Weights of a small GPT-style language model, trained from scratch on English Wikipedia.
Size: 8 layers, 5 heads of 32, vocabulary 864.
Architecture: learned positions, tied embeddings.
Training: a variant of SOAP for these matrices, 101M tokens, 4268 steps.
Each number is 50 + 12 x the weight over its row's rms, rounded and kept within 0 to 99. Layers, rows and columns count from 0. The size before them is the row's rms in percent of the matrix's.

# down: layer 5 MLP down (transposed), 640x160, rms 0.284, rows 258-279, columns 0-159
# up: layer 5 MLP up, 640x160, rms 0.275, rows 259-279, columns 0-159
down258 080:41 23 55 46 52 47 35 46 67 55 50 52 62 70 59 53 50 58 63 59 59 78 34 65 65 51 50 47 51 54 74 65 47 52 54 37 51 61 31 53 44 49 62 60 38 40 27 54 36 49 68 55 53 41 48 34 54 52 41 60 51 37 50 29 52 48 37 39 61 54 60 45 42 48 35 53 65 65 59 37 35 87 57 54 66 57 75 56 43 59 53 47 27 46 51 59 66 58 51 28 57 60 54 60 52 30 46 53 70 52 24 53 59 29 34 49 35 56 61 72 65 48 40 53 23 41 53 65 40 65 53 53 37 65 33 53 39 49 72 44 50 51 52 42 47 44 55 53 30 55 48 62 45 44 36 78 71 58 57 32
up259 103:45 61 54 41 40 32 71 61 38 60 60 63 41 30 43 37 55 23 60 55 49 54 48 47 50 42 46 31 67 27 47 52 50 58 58 67 48 48 43 54 52 59 71 51 37 26 48 39 37 70 57 47 37 35 22 63 62 57 38 47 45 32 62 43 61 56 49 59 57 48 40 15 51 53 39 45 58 47 55 48 68 46 55 53 33 55 38 40 50 51 54 45 57 58 70 52 58 55 67 42 70 56 67 70 48 42 73 57 56 53 46 52 46 66 69 52 36 52 33 34 43 23 42 56 70 50 49 58 37 52 47 42 21 48 42 76 55 45 58 51 58 65 49 47 52 63 37 43 48 57 64 67 40 24 59 31 60 38 26 47
down259 097:57 52 48 33 56 39 53 48 53 46 24 62 77 55 48 33 54 48 49 53 36 72 63 31 56 35 52 48 57 21 57 46 60 45 41 34 25 42 53 46 49 52 59 53 50 55 52 37 52 60 29 38 33 55 62 51 66 59 59 57 53 32 35 61 38 42 51 28 51 57 50 55 32 68 57 43 50 38 35 60 48 66 52 62 33 47 59 69 28 47 62 56 42 42 19 51 50 51 56 55 73 57 45 66 55 70 54 45 12 38 48 54 58 61 55 35 58 76 62 42 56 38 60 47 54 46 33 61 43 51 48 43 43 51 65 50 41 54 35 56 56 30 35 72 51 66 57 35 34 64 46 43 51 23 36 43 35 45 68 49
up260 093:43 41 56 67 54 50 48 48 57 75 48 47 58 46 74 52 30 46 67 59 39 46 52 37 58 41 47 51 45 48 42 84 42 48 52 24 45 61 35 38 67 41 44 51 61 51 39 43 41 31 57 34 80 50 43 59 52 56 40 55 44 58 67 42 45 52 71 49 54 28 56 34 46 63 62 28 45 64 47 46 42 60 51 56 49 36 31 52 71 41 55 41 44 49 68 27 54 34 66 72 35 63 48 66 44 29 79 53 59 38 48 56 27 67 45 58 43 53 51 57 40 31 41 55 66 39 64 51 31 61 50 46 29 28 54 43 58 55 51 56 57 41 60 46 68 62 64 52 48 48 28 49 35 22 56 53 43 37 58 47
down260 092:39 19 45 47 60 38 71 40 51 26 52 37 69 61 57 69 58 48 31 43 45 26 41 53 55 38 33 50 39 39 34 50 58 46 61 52 43 51 48 43 56 55 34 66 23 72 56 63 68 59 45 53 46 46 50 36 52 36 46 70 54 47 76 33 44 37 67 29 58 69 62 33 65 45 53 48 52 53 24 36 55 38 70 67 51 35 47 55 54 43 70 47 55 36 61 32 64 56 64 46 55 54 34 52 33 41 47 58 58 50 37 34 87 39 64 50 62 37 50 48 55 58 45 57 54 56 42 46 44 50 55 59 57 66 44 49 44 21 49 49 54 52 46 54 52 32 53 59 73 31 49 43 52 46 60 32 42 45 48 62
up261 087:57 65 46 60 45 32 48 45 31 64 64 48 63 43 43 54 66 49 33 39 54 43 58 60 42 33 55 64 38 52 35 57 40 53 61 50 67 35 69 38 57 46 77 56 41 52 69 54 55 42 44 38 55 50 53 51 50 66 58 72 47 63 52 50 52 58 72 39 53 41 56 69 24 51 44 22 47 59 59 42 69 63 41 42 79 45 37 58 42 48 35 47 45 53 45 59 52 23 38 44 36 59 35 43 67 30 34 47 21 55 68 61 60 70 67 41 57 44 43 56 79 59 68 46 70 26 70 51 44 38 38 44 51 38 60 70 49 43 59 65 63 42 65 55 58 58 59 31 51 53 58 47 41 50 48 52 46 56 62 38
down261 074:52 43 51 35 78 66 60 40 48 54 49 59 53 29 46 46 55 51 46 50 68 43 54 56 45 48 53 46 60 55 52 35 51 43 47 19 45 53 57 61 40 68 46 30 53 34 43 50 52 67 52 53 32 54 62 71 16 37 43 60 56 55 39 56 74 29 50 57 55 52 51 77 40 56 48 74 48 40 32 45 34 43 48 44 54 68 51 42 53 56 60 58 30 35 76 53 69 51 58 48 54 70 62 58 34 38 55 54 74 46 48 46 56 59 55 65 52 52 48 64 41 63 44 65 27 69 69 27 35 47 43 55 56 56 71 33 28 56 52 48 38 38 44 34 44 40 58 68 55 70 61 62 45 49 37 48 49 40 69 26
up262 107:50 57 45 63 52 24 31 53 44 65 62 49 68 56 66 59 37 52 46 36 38 60 51 70 36 54 46 75 48 50 40 39 32 79 59 64 58 36 41 22 57 62 69 62 37 49 57 50 45 48 65 55 41 42 50 58 34 53 40 63 73 18 40 52 50 59 32 51 35 49 53 28 51 43 39 32 34 63 56 46 44 45 64 38 44 61 51 49 52 58 55 52 54 52 63 55 44 26 49 26 53 69 58 49 42 47 63 50 52 73 57 38 62 38 61 55 43 34 27 61 37 67 58 58 50 65 57 40 60 47 48 34 52 49 43 66 64 64 56 62 80 43 66 36 44 61 39 62 40 49 53 49 57 21 46 61 59 56 53 52
down262 101:52 49 62 34 65 60 62 47 34 64 47 73 61 27 67 73 56 43 34 60 65 54 52 34 47 44 62 52 39 51 71 47 33 63 60 29 42 14 48 37 38 65 52 51 53 50 67 46 48 46 54 46 34 52 50 61 68 56 34 72 55 46 37 57 48 29 58 36 59 51 38 63 45 79 39 48 46 49 57 50 69 55 19 56 48 54 59 67 27 64 53 54 56 48 45 48 15 60 47 41 62 75 38 61 53 43 48 36 39 44 46 44 46 39 57 76 67 38 34 47 64 57 46 44 51 56 58 55 67 59 33 59 49 37 47 35 51 57 61 40 52 35 57 49 60 44 52 55 42 46 36 59 47 57 23 54 56 40 56 61
up263 097:51 43 49 54 50 54 54 54 68 57 45 40 55 64 59 61 20 43 55 44 54 69 55 40 48 57 51 61 58 57 52 46 61 55 54 19 53 57 60 42 58 34 43 64 46 38 61 51 45 67 40 50 71 56 48 68 35 27 55 66 49 44 60 53 47 55 34 59 47 51 23 36 46 31 28 54 47 65 53 50 73 60 71 50 58 28 51 40 20 40 45 71 66 61 57 68 53 38 53 51 48 47 53 54 44 45 71 36 55 59 49 42 46 34 58 43 55 51 48 38 45 67 35 64 75 78 21 55 36 59 37 28 46 67 21 43 34 42 66 37 43 56 49 53 31 66 71 58 49 39 46 46 49 51 33 41 48 46 44 58
down263 105:76 43 55 44 35 50 51 46 37 57 64 60 38 71 37 54 50 58 62 73 44 41 42 62 39 55 55 36 42 45 47 56 51 39 45 36 49 57 47 53 37 38 62 40 73 49 44 49 47 43 74 48 51 44 32 43 76 37 51 47 71 54 36 53 62 63 53 36 36 60 40 65 37 25 48 77 68 67 58 41 59 37 57 21 41 46 48 74 34 46 47 49 57 56 42 51 28 59 51 38 55 43 40 57 50 54 37 44 45 46 38 36 40 53 27 44 68 34 41 54 64 49 51 67 40 64 59 36 56 62 79 43 44 45 51 49 42 65 35 46 50 23 47 28 73 49 42 55 24 59 70 40 58 55 43 41 56 64 36 53
up264 095:62 59 60 50 42 69 59 58 71 27 38 33 43 36 45 44 47 36 36 69 49 63 40 58 52 41 56 52 74 49 54 46 70 49 45 55 64 43 55 47 73 49 41 49 43 56 30 55 34 71 61 34 45 54 54 66 41 57 72 35 46 47 41 33 28 46 46 66 63 85 47 46 40 29 30 37 79 66 51 57 29 48 36 46 32 59 54 34 52 56 55 59 63 39 40 36 42 44 48 53 52 44 51 33 47 45 70 53 41 39 47 31 63 55 38 35 34 41 71 57 57 43 43 30 37 44 53 42 62 64 61 37 32 37 62 53 50 54 67 41 49 29 69 61 72 52 57 41 54 65 54 49 43 53 49 39 40 42 49 37
down264 103:46 61 31 48 49 44 33 49 46 34 54 24 68 60 37 61 53 25 73 70 40 42 47 61 58 66 46 29 55 60 57 62 43 51 30 54 55 58 49 37 39 55 70 65 22 50 51 35 54 46 41 30 33 46 26 44 43 35 55 54 52 47 55 48 66 43 53 43 56 36 27 55 60 49 41 55 50 46 57 42 41 75 34 57 28 47 40 59 53 65 53 35 55 51 65 53 59 45 56 27 55 56 47 52 37 56 43 50 46 69 51 56 36 55 81 57 54 43 29 57 54 18 64 43 52 46 56 69 62 46 40 72 39 43 57 62 41 42 51 37 36 48 71 60 43 66 35 41 34 49 48 54 29 44 52 76 57 66 48 49
up265 094:50 47 45 59 58 55 56 47 51 34 39 57 40 53 58 65 51 59 38 78 37 34 69 45 40 51 51 63 52 27 54 46 56 49 47 64 51 63 43 40 52 46 50 44 49 72 57 43 41 68 62 33 49 39 34 63 59 74 43 42 56 53 48 36 59 50 59 50 51 40 61 37 44 70 33 25 70 58 59 56 35 49 58 42 52 37 34 53 46 74 76 50 39 52 41 50 61 58 66 40 54 46 61 29 49 56 66 52 32 46 56 45 47 36 42 40 41 58 46 69 44 44 37 26 56 59 32 31 32 60 47 53 55 35 69 47 56 66 40 43 68 70 64 41 47 43 50 64 40 35 41 49 77 72 34 49 44 87 32 35
down265 084:34 60 55 37 67 42 38 42 41 70 78 48 67 45 50 54 54 32 78 50 67 35 52 47 55 37 53 55 61 46 62 44 43 46 38 62 62 55 65 55 38 57 51 52 38 45 59 50 59 66 41 64 50 61 58 36 40 52 46 71 39 53 57 49 56 62 32 49 37 50 60 61 48 41 57 55 51 51 53 39 36 93 62 52 51 58 52 37 40 46 51 53 46 54 64 48 39 42 27 69 35 47 49 50 61 55 52 33 66 67 72 60 27 56 63 62 54 41 64 53 40 41 48 34 52 52 52 68 58 56 57 57 69 62 50 33 35 26 53 50 56 21 43 71 58 36 77 38 74 47 60 48 50 26 64 44 53 53 62 73
up266 103:48 49 54 55 33 63 51 38 65 73 63 51 44 39 32 60 44 50 40 35 54 56 55 42 53 49 58 54 63 33 59 40 47 38 58 53 51 33 50 51 26 52 45 68 53 77 77 52 51 44 50 34 66 52 44 41 38 38 51 68 44 52 56 81 50 61 51 57 48 48 59 36 60 32 27 58 60 69 42 38 53 69 50 35 31 48 54 59 27 53 28 42 30 66 48 42 39 50 46 56 45 38 42 38 58 54 54 51 48 32 52 73 58 50 70 62 52 38 37 21 62 35 70 33 61 27 66 40 44 33 36 53 48 48 50 51 47 60 59 47 33 49 57 46 45 67 63 48 49 51 66 71 27 54 29 48 64 57 71 40
down266 102:41 46 49 28 49 58 47 58 46 53 47 46 59 56 53 45 36 55 57 37 24 36 55 57 62 55 60 37 36 55 51 40 61 51 51 30 44 65 46 57 43 36 39 43 49 48 27 35 58 44 56 41 46 44 47 47 30 49 29 66 38 55 30 65 78 29 50 47 22 52 40 58 57 47 62 54 33 59 41 58 81 50 53 57 52 45 67 55 63 51 47 55 67 50 53 81 84 70 51 47 47 55 53 38 45 54 44 31 39 59 41 47 69 36 36 31 63 51 52 56 44 42 58 81 34 32 54 31 49 54 52 59 55 47 63 45 44 57 59 68 58 43 70 60 41 52 73 40 60 47 27 31 30 58 51 56 70 43 55 45
up267 100:55 65 61 54 58 53 56 28 51 68 74 57 43 31 33 42 44 46 60 57 49 39 46 55 54 53 48 39 57 42 50 41 79 47 71 52 53 39 64 68 41 61 43 48 46 67 55 64 64 47 75 44 67 50 32 38 35 46 24 66 34 39 73 23 42 44 27 63 43 52 64 71 49 29 54 57 58 68 55 53 39 47 40 56 49 41 44 50 43 69 44 57 44 35 52 40 50 53 67 42 35 66 60 45 56 46 46 67 54 46 52 45 63 70 32 46 24 68 58 47 37 47 39 74 71 60 67 27 32 55 47 52 33 58 53 58 65 53 70 53 44 52 57 61 40 48 36 52 35 54 41 43 57 54 57 57 57 66 55 29
down267 090:39 38 70 49 31 44 43 60 67 48 53 70 46 42 55 55 53 56 38 33 47 42 61 46 57 60 55 42 51 45 59 43 50 57 45 42 88 32 49 48 68 53 62 63 31 34 55 73 56 69 31 65 31 44 57 64 55 47 68 57 63 39 51 41 40 64 50 53 57 36 46 46 46 49 41 40 47 60 33 51 58 29 60 75 46 67 68 51 65 60 62 34 55 39 52 66 62 43 46 37 31 36 47 55 49 34 32 52 61 37 33 48 36 21 58 41 48 40 33 43 79 43 60 63 46 70 49 39 31 27 62 61 45 55 79 48 45 55 51 47 39 48 43 49 59 67 34 42 40 59 55 42 62 53 53 57 29 37 40 53
up268 099:50 32 66 81 48 36 36 80 68 49 55 80 45 47 57 44 43 39 45 65 40 45 55 33 48 38 42 39 65 52 47 53 75 61 50 36 51 48 47 62 32 66 49 38 52 54 44 50 54 31 38 69 52 54 32 44 61 60 36 54 24 61 48 58 43 63 48 37 64 74 54 59 49 83 41 54 61 61 57 54 18 45 49 34 48 62 34 29 55 52 33 70 38 41 35 56 52 44 57 65 59 48 41 34 49 45 61 62 49 48 46 35 69 43 55 61 49 37 46 52 63 59 48 67 31 58 45 32 48 63 56 45 47 51 50 56 56 54 35 51 44 38 59 74 31 38 32 62 39 61 42 64 54 36 33 50 52 61 51 57
down268 111:34 53 69 31 58 55 53 40 71 62 58 54 58 64 48 68 37 30 51 42 53 56 73 40 60 46 45 42 82 39 61 55 44 76 50 56 52 51 54 45 42 70 29 61 56 48 55 43 40 60 49 35 41 49 59 63 52 14 57 54 41 54 40 50 60 66 64 43 57 58 30 33 52 56 49 83 34 57 52 50 69 33 39 47 27 44 65 38 40 54 57 45 41 43 64 43 47 54 50 42 54 50 49 43 64 41 70 46 58 50 52 52 41 64 37 65 24 78 34 51 44 44 31 35 59 42 50 32 65 78 60 42 59 47 67 56 47 39 51 63 27 46 57 36 42 47 59 54 41 43 50 65 62 39 30 56 52 42 53 54
up269 104:50 66 63 37 61 41 51 47 44 61 69 44 51 47 59 47 73 37 37 57 39 66 48 36 35 53 47 34 30 44 30 44 57 40 53 44 60 39 58 26 39 42 39 87 51 51 61 41 53 51 43 64 54 64 46 64 36 38 57 31 41 64 29 44 42 67 43 51 41 51 49 51 53 52 77 46 72 53 52 45 44 77 39 48 45 57 38 46 69 55 45 42 47 48 40 62 28 42 49 47 50 41 29 67 42 55 55 52 23 41 67 59 33 51 55 29 61 36 58 46 52 63 55 63 51 24 61 38 51 59 54 45 35 53 36 40 45 61 64 47 47 55 29 82 52 38 60 61 61 65 42 39 31 44 72 48 31 50 59 49
down269 110:39 58 70 37 43 49 71 52 42 55 21 62 63 50 55 43 52 61 39 77 61 66 68 47 32 40 51 39 42 36 59 42 44 25 68 28 43 46 52 49 34 68 50 34 30 44 57 69 34 55 43 42 59 49 47 55 38 52 50 37 56 50 46 44 60 58 51 54 46 29 54 47 49 33 59 63 52 49 70 53 65 44 42 30 55 54 47 27 40 38 69 42 76 64 56 66 48 50 45 46 42 56 58 57 56 49 37 43 28 43 67 64 67 49 29 53 39 57 60 55 51 49 61 56 29 40 54 32 22 59 73 49 24 47 30 46 50 42 43 29 53 52 43 50 54 51 53 48 44 43 41 18 28 61 51 39 36 51 48 38
up270 086:42 55 52 50 46 57 30 46 39 63 39 55 68 51 44 39 61 54 63 61 36 65 53 54 53 56 46 64 26 41 32 55 53 53 52 66 76 52 81 57 59 35 53 56 56 47 70 36 47 39 41 49 32 45 45 62 72 57 40 25 51 37 25 49 45 47 44 55 26 49 60 31 61 67 66 55 54 53 48 40 21 50 60 45 53 19 33 38 40 47 37 46 44 46 40 51 67 27 75 75 37 46 49 53 49 52 41 42 26 59 47 35 62 70 57 36 35 36 46 46 49 44 59 38 47 61 67 49 47 52 41 46 49 63 34 38 55 35 53 55 55 52 64 77 58 62 63 32 60 48 48 50 69 44 41 49 45 57 31 46
down270 084:50 52 66 38 57 45 29 39 52 20 41 64 44 46 60 67 55 57 44 19 56 44 68 47 41 53 51 52 64 56 47 43 52 63 43 54 43 78 39 24 54 47 41 65 67 33 13 52 60 70 63 54 18 75 50 41 53 52 58 50 47 36 72 47 49 47 46 40 41 50 72 53 61 49 41 28 58 38 60 64 50 49 55 31 37 66 47 39 37 50 58 61 53 48 42 47 35 70 66 22 52 42 56 51 55 40 57 48 51 42 47 41 50 49 35 44 51 52 66 34 52 60 69 34 48 68 43 34 60 42 32 61 39 39 66 61 66 66 43 53 31 58 42 46 50 38 49 64 34 36 55 43 44 57 46 51 53 39 37 62
up271 102:58 43 50 35 47 52 68 59 53 33 51 50 33 45 52 61 42 55 56 29 36 46 41 42 31 54 52 65 62 72 41 62 47 37 51 43 68 45 58 72 39 46 46 53 45 67 38 57 45 48 59 52 73 45 77 61 32 42 20 47 59 54 37 59 43 56 32 60 40 40 70 78 67 36 56 50 44 34 42 31 50 61 36 70 34 42 42 71 41 53 45 60 56 57 47 39 68 39 50 39 28 41 39 46 55 38 33 70 48 42 62 59 48 43 25 60 37 62 56 45 41 42 56 37 37 41 60 42 45 65 65 37 47 30 49 56 50 35 75 61 61 43 50 37 36 38 54 54 63 56 23 51 60 66 65 40 53 46 34 60
down271 121:52 24 64 33 55 58 57 61 35 48 62 63 55 69 44 30 52 26 44 45 61 67 35 48 81 57 58 42 55 88 37 27 50 59 67 55 49 66 47 62 35 51 53 56 32 62 57 59 47 65 53 59 49 65 55 51 33 23 52 50 57 37 54 48 54 28 63 55 63 52 55 58 57 60 68 53 42 64 40 48 51 64 58 46 54 50 38 59 44 59 47 77 50 48 45 52 59 63 31 63 39 58 59 41 43 39 62 51 59 44 50 12 44 55 36 58 47 60 40 49 68 36 54 23 51 59 41 44 53 30 59 55 51 44 51 53 53 48 54 21 40 47 50 45 48 58 46 45 55 45 55 70 79 41 53 51 67 55 44 25
up272 091:38 57 40 48 60 53 39 38 58 25 56 41 69 60 55 56 42 43 40 73 43 48 38 51 52 50 32 46 50 38 42 53 68 50 53 41 37 28 54 58 55 54 44 36 59 47 47 61 52 34 81 37 53 30 31 55 71 50 64 77 39 36 44 58 62 50 45 51 62 39 49 48 67 51 34 76 53 25 50 34 24 79 72 46 45 42 30 48 41 38 28 55 64 60 39 61 37 60 65 43 48 55 46 49 36 51 51 45 37 45 49 50 60 65 38 42 49 42 65 69 27 70 58 60 36 48 72 53 47 47 67 52 38 27 42 45 76 63 42 51 64 45 56 54 44 55 60 51 33 44 60 58 61 52 44 54 48 69 46 41
down272 096:45 49 39 42 52 43 49 52 46 68 58 39 37 41 58 35 55 44 42 38 35 76 62 43 54 64 69 64 55 56 70 47 54 79 53 32 47 65 46 41 60 41 56 50 67 49 49 58 51 57 50 35 38 36 35 63 49 52 53 59 52 52 50 72 72 40 57 57 39 39 60 65 64 50 45 73 49 69 47 41 65 80 52 77 45 54 62 48 54 51 44 64 35 42 59 42 63 60 42 58 51 62 39 47 47 76 46 68 64 47 51 43 66 56 62 53 50 60 33 62 42 49 35 58 37 47 38 59 32 56 41 73 45 33 76 60 35 46 50 25 51 70 31 56 46 52 45 49 81 79 52 56 28 61 60 62 47 57 40 51
up273 102:45 63 44 63 59 67 36 43 59 64 37 47 65 40 82 60 45 43 65 39 43 38 33 46 63 34 69 47 38 52 44 76 55 55 51 57 56 27 48 41 52 58 51 39 62 42 31 55 25 37 25 45 52 31 48 68 63 52 61 60 56 38 39 57 38 61 68 53 38 55 46 44 60 55 54 30 38 45 62 51 44 30 50 49 33 39 47 53 40 54 47 51 33 48 45 49 29 36 41 61 41 41 37 52 60 53 68 47 78 35 37 71 45 49 54 71 46 54 37 36 68 31 48 74 44 63 50 45 31 60 48 55 39 47 34 43 66 53 66 60 41 33 49 61 43 28 44 69 53 68 39 58 55 53 65 73 37 57 53 54
down273 113:56 51 64 58 58 62 55 50 51 40 56 50 71 67 53 55 45 56 54 38 50 36 44 48 71 36 48 53 51 55 60 58 58 58 43 44 48 65 35 61 47 45 33 25 45 25 44 52 56 57 44 62 42 47 59 61 56 56 59 59 67 58 68 58 64 53 40 38 41 55 71 50 54 51 44 43 57 30 36 61 51 46 52 70 59 55 36 45 71 59 53 61 27 43 63 57 59 29 63 44 46 36 53 56 63 45 68 43 66 40 56 67 73 56 35 62 89 55 41 37 41 38 65 76 46 37 56 42 53 61 54 55 71 38 32 43 51 23 61 36 40 49 60 67 41 29 41 44 60 77 27 61 68 47 56 68 46 67 41 63
up274 092:44 54 30 43 84 41 70 59 43 44 49 52 51 82 60 66 42 51 52 30 06 40 75 55 47 77 41 54 49 36 34 57 53 51 35 48 38 39 49 37 46 56 46 64 37 66 57 53 44 55 60 29 66 45 49 38 48 52 40 51 46 60 57 47 44 47 55 42 70 46 35 56 41 53 58 40 51 36 49 62 41 38 54 56 48 59 49 54 46 54 51 37 45 67 67 38 48 46 49 55 48 46 73 58 56 56 55 73 60 53 53 58 73 43 33 54 30 58 50 36 51 47 52 60 73 54 54 39 48 54 64 52 46 59 48 53 30 45 48 47 60 71 58 69 39 39 65 65 65 60 25 23 33 36 66 58 39 44 70 37
down274 087:60 56 44 60 61 54 38 60 40 43 49 31 57 36 53 69 50 17 54 53 63 53 44 51 41 36 48 53 55 39 55 67 55 50 27 31 71 64 77 39 43 53 40 53 52 60 43 69 48 62 32 42 60 51 54 29 42 56 54 42 27 45 51 48 53 35 39 53 45 35 35 47 53 71 67 56 26 34 56 69 42 58 63 51 29 58 31 41 52 27 51 54 57 53 61 50 60 67 50 51 42 72 40 77 56 53 33 58 58 55 48 55 54 50 59 47 53 40 49 63 36 45 58 67 41 33 38 37 50 56 55 65 51 54 47 48 63 48 53 70 53 51 73 50 32 66 44 40 51 45 64 39 44 87 20 40 52 34 56 35
up275 102:73 47 68 36 40 18 58 48 40 61 62 54 35 57 63 44 65 46 79 21 43 32 48 48 51 35 46 47 68 49 45 57 58 70 69 44 52 32 60 50 66 43 53 52 59 49 32 72 35 46 48 64 48 43 46 45 63 59 49 60 41 44 45 66 58 55 36 63 49 43 37 61 71 63 31 61 67 36 24 54 41 50 37 77 56 66 52 63 48 55 59 58 41 41 63 56 51 53 51 41 64 53 57 53 46 58 41 64 36 52 50 58 61 30 41 62 44 25 79 77 50 50 61 60 44 50 53 66 59 36 37 47 44 52 58 49 34 32 40 65 39 37 50 70 60 42 42 56 59 58 55 43 42 33 28 46 49 56 55 57
down275 105:58 63 37 57 40 32 60 48 59 55 46 86 54 28 57 53 63 25 55 41 39 53 58 59 51 38 55 76 40 38 48 33 40 49 40 26 67 49 64 59 49 48 26 27 52 52 39 66 55 74 41 63 36 47 52 74 51 58 57 63 61 76 63 38 60 59 78 54 43 42 55 73 56 60 42 74 44 44 30 48 67 48 55 48 65 70 56 34 46 65 40 45 47 71 49 74 41 36 63 40 38 44 40 47 54 54 31 37 54 51 31 50 45 39 54 63 49 45 57 45 50 35 48 59 82 36 58 34 46 58 53 54 55 67 48 43 61 53 57 34 33 43 52 53 37 59 51 44 66 56 49 53 55 48 50 51 42 42 49 53
up276 087:54 62 30 52 53 41 63 50 32 62 55 47 32 48 39 54 62 38 41 32 59 63 54 62 51 55 48 57 63 43 64 61 30 23 44 61 76 53 43 46 71 28 52 73 56 50 52 66 32 38 57 44 47 47 47 61 40 46 37 47 48 31 57 31 73 60 58 38 55 62 44 49 65 50 60 44 41 38 57 51 50 38 49 72 57 58 57 69 35 44 39 67 52 44 28 80 74 28 43 46 54 48 50 68 52 36 60 48 52 47 39 33 51 57 60 49 25 49 47 53 35 61 41 55 33 73 57 61 48 49 23 66 44 40 41 56 44 51 30 42 50 51 55 54 64 59 50 67 59 49 31 56 27 61 31 46 61 57 29 36
down276 090:68 18 27 69 51 49 40 44 62 58 29 51 32 55 39 46 50 51 27 58 56 46 39 69 36 71 47 45 48 52 67 74 51 51 63 44 62 54 55 61 51 42 41 54 38 52 46 44 49 63 43 34 48 52 65 62 39 59 65 68 50 36 66 71 53 39 46 44 59 31 68 50 61 46 55 64 19 46 48 43 46 12 55 47 35 71 62 38 57 72 42 46 45 55 63 54 55 51 50 40 58 43 63 61 48 45 61 63 50 66 43 34 57 75 65 59 69 68 40 66 41 36 57 55 42 60 69 52 38 34 38 36 44 55 47 42 43 58 27 55 71 62 49 53 46 58 43 54 52 68 58 50 53 47 32 34 53 50 35 42
up277 102:62 66 50 58 50 38 41 44 62 65 52 64 46 55 42 39 61 73 60 56 57 43 22 42 37 35 35 53 60 37 65 60 25 72 42 40 51 60 70 36 54 47 57 21 52 57 46 46 30 43 54 61 64 34 35 37 54 60 68 53 52 65 61 54 22 37 22 51 59 44 44 55 46 40 44 67 44 60 52 52 50 60 26 48 44 52 55 40 47 43 27 53 46 39 50 39 56 57 50 28 59 47 37 39 53 49 56 61 45 62 69 46 57 53 53 34 39 53 53 34 44 66 55 61 47 52 38 37 62 27 50 39 49 33 51 67 65 43 39 55 43 63 73 77 53 42 44 43 52 71 56 49 69 69 43 19 40 38 44 57
down277 114:62 54 48 59 48 79 59 32 47 68 53 47 49 41 48 43 39 49 46 51 58 62 72 44 43 75 36 52 58 50 57 34 34 52 49 54 53 57 66 35 60 54 57 63 48 40 66 82 51 51 53 54 40 52 52 66 55 61 33 56 45 51 38 55 44 39 48 34 47 42 46 23 50 63 57 66 44 41 42 44 68 56 42 51 44 58 67 28 55 46 57 67 58 44 63 73 53 43 41 80 55 54 40 27 53 67 45 51 55 43 54 56 53 62 57 52 40 59 50 64 65 55 58 40 55 47 40 42 52 55 33 15 33 64 51 50 71 64 76 72 72 37 59 45 35 77 28 61 53 45 53 29 35 50 30 50 48 41 34 48
up278 097:41 47 44 61 30 60 33 54 41 49 49 33 51 43 54 41 40 21 60 47 58 44 42 73 63 55 50 34 46 53 50 40 52 32 60 61 35 49 47 60 48 36 65 54 55 39 59 53 71 60 50 31 64 45 64 72 66 50 62 52 47 42 40 73 32 68 42 57 64 31 60 45 43 70 59 40 76 63 56 24 42 45 66 53 38 38 85 42 48 30 41 44 49 59 50 50 49 46 41 50 41 44 38 69 54 49 50 29 64 68 56 49 56 29 43 60 41 51 53 55 32 53 45 61 59 47 58 59 57 43 23 46 77 41 61 61 60 44 60 57 68 37 48 60 40 33 67 56 60 52 43 71 51 38 54 62 66 32 31 58
down278 093:65 58 36 37 51 71 43 62 41 48 49 70 41 47 48 24 73 54 44 36 51 42 78 47 54 68 60 70 37 41 49 54 35 53 22 48 63 40 68 18 46 51 43 41 54 43 54 46 70 69 55 71 48 37 58 43 65 60 48 46 77 65 67 33 38 54 49 30 47 54 51 50 57 29 43 53 59 54 31 59 58 36 44 29 46 63 42 30 60 29 58 72 55 47 39 56 53 48 42 45 62 44 54 45 40 61 62 43 36 31 62 51 40 31 48 58 53 46 38 42 53 68 48 55 51 41 52 45 52 61 56 75 59 42 48 51 64 41 42 43 49 68 29 54 59 56 65 49 72 45 65 61 64 62 51 48 60 49 24 59
up279 099:41 50 49 61 46 59 63 46 46 69 41 45 36 55 46 77 65 56 48 72 38 40 68 54 54 47 23 53 71 46 64 24 38 43 50 39 50 69 71 55 53 65 59 42 66 53 62 35 37 45 32 44 48 47 66 40 61 52 64 61 29 51 47 54 62 41 42 52 45 72 35 42 56 42 44 57 51 60 48 73 30 41 46 41 50 57 46 42 52 54 35 36 55 47 30 58 43 79 55 56 72 62 37 44 36 14 66 41 28 55 45 69 37 48 45 34 41 46 44 27 47 53 58 36 59 64 44 55 58 54 54 52 39 63 57 57 62 53 63 43 55 80 59 56 65 46 46 29 37 72 60 63 49 43 57 42 51 51 45 32
down279 103:47 73 43 55 45 54 42 37 75 60 63 38 65 56 34 38 46 65 58 54 53 62 70 41 47 71 70 48 37 61 57 60 42 48 55 51 58 56 38 78 43 67 40 53 60 60 54 48 57 28 35 31 34 56 36 47 53 39 51 49 61 46 55 64 44 26 51 55 53 55 36 52 39 56 52 43 42 40 84 59 57 47 62 46 28 50 60 35 50 35 43 59 68 48 55 59 33 63 44 40 55 50 48 54 57 48 47 63 57 54 45 69 26 63 41 37 55 53 42 37 48 41 44 41 38 77 79 60 61 65 57 72 58 51 65 76 59 53 77 53 43 71 44 53 29 28 57 51 55 62 40 44 50 52 58 44 63 53 37 30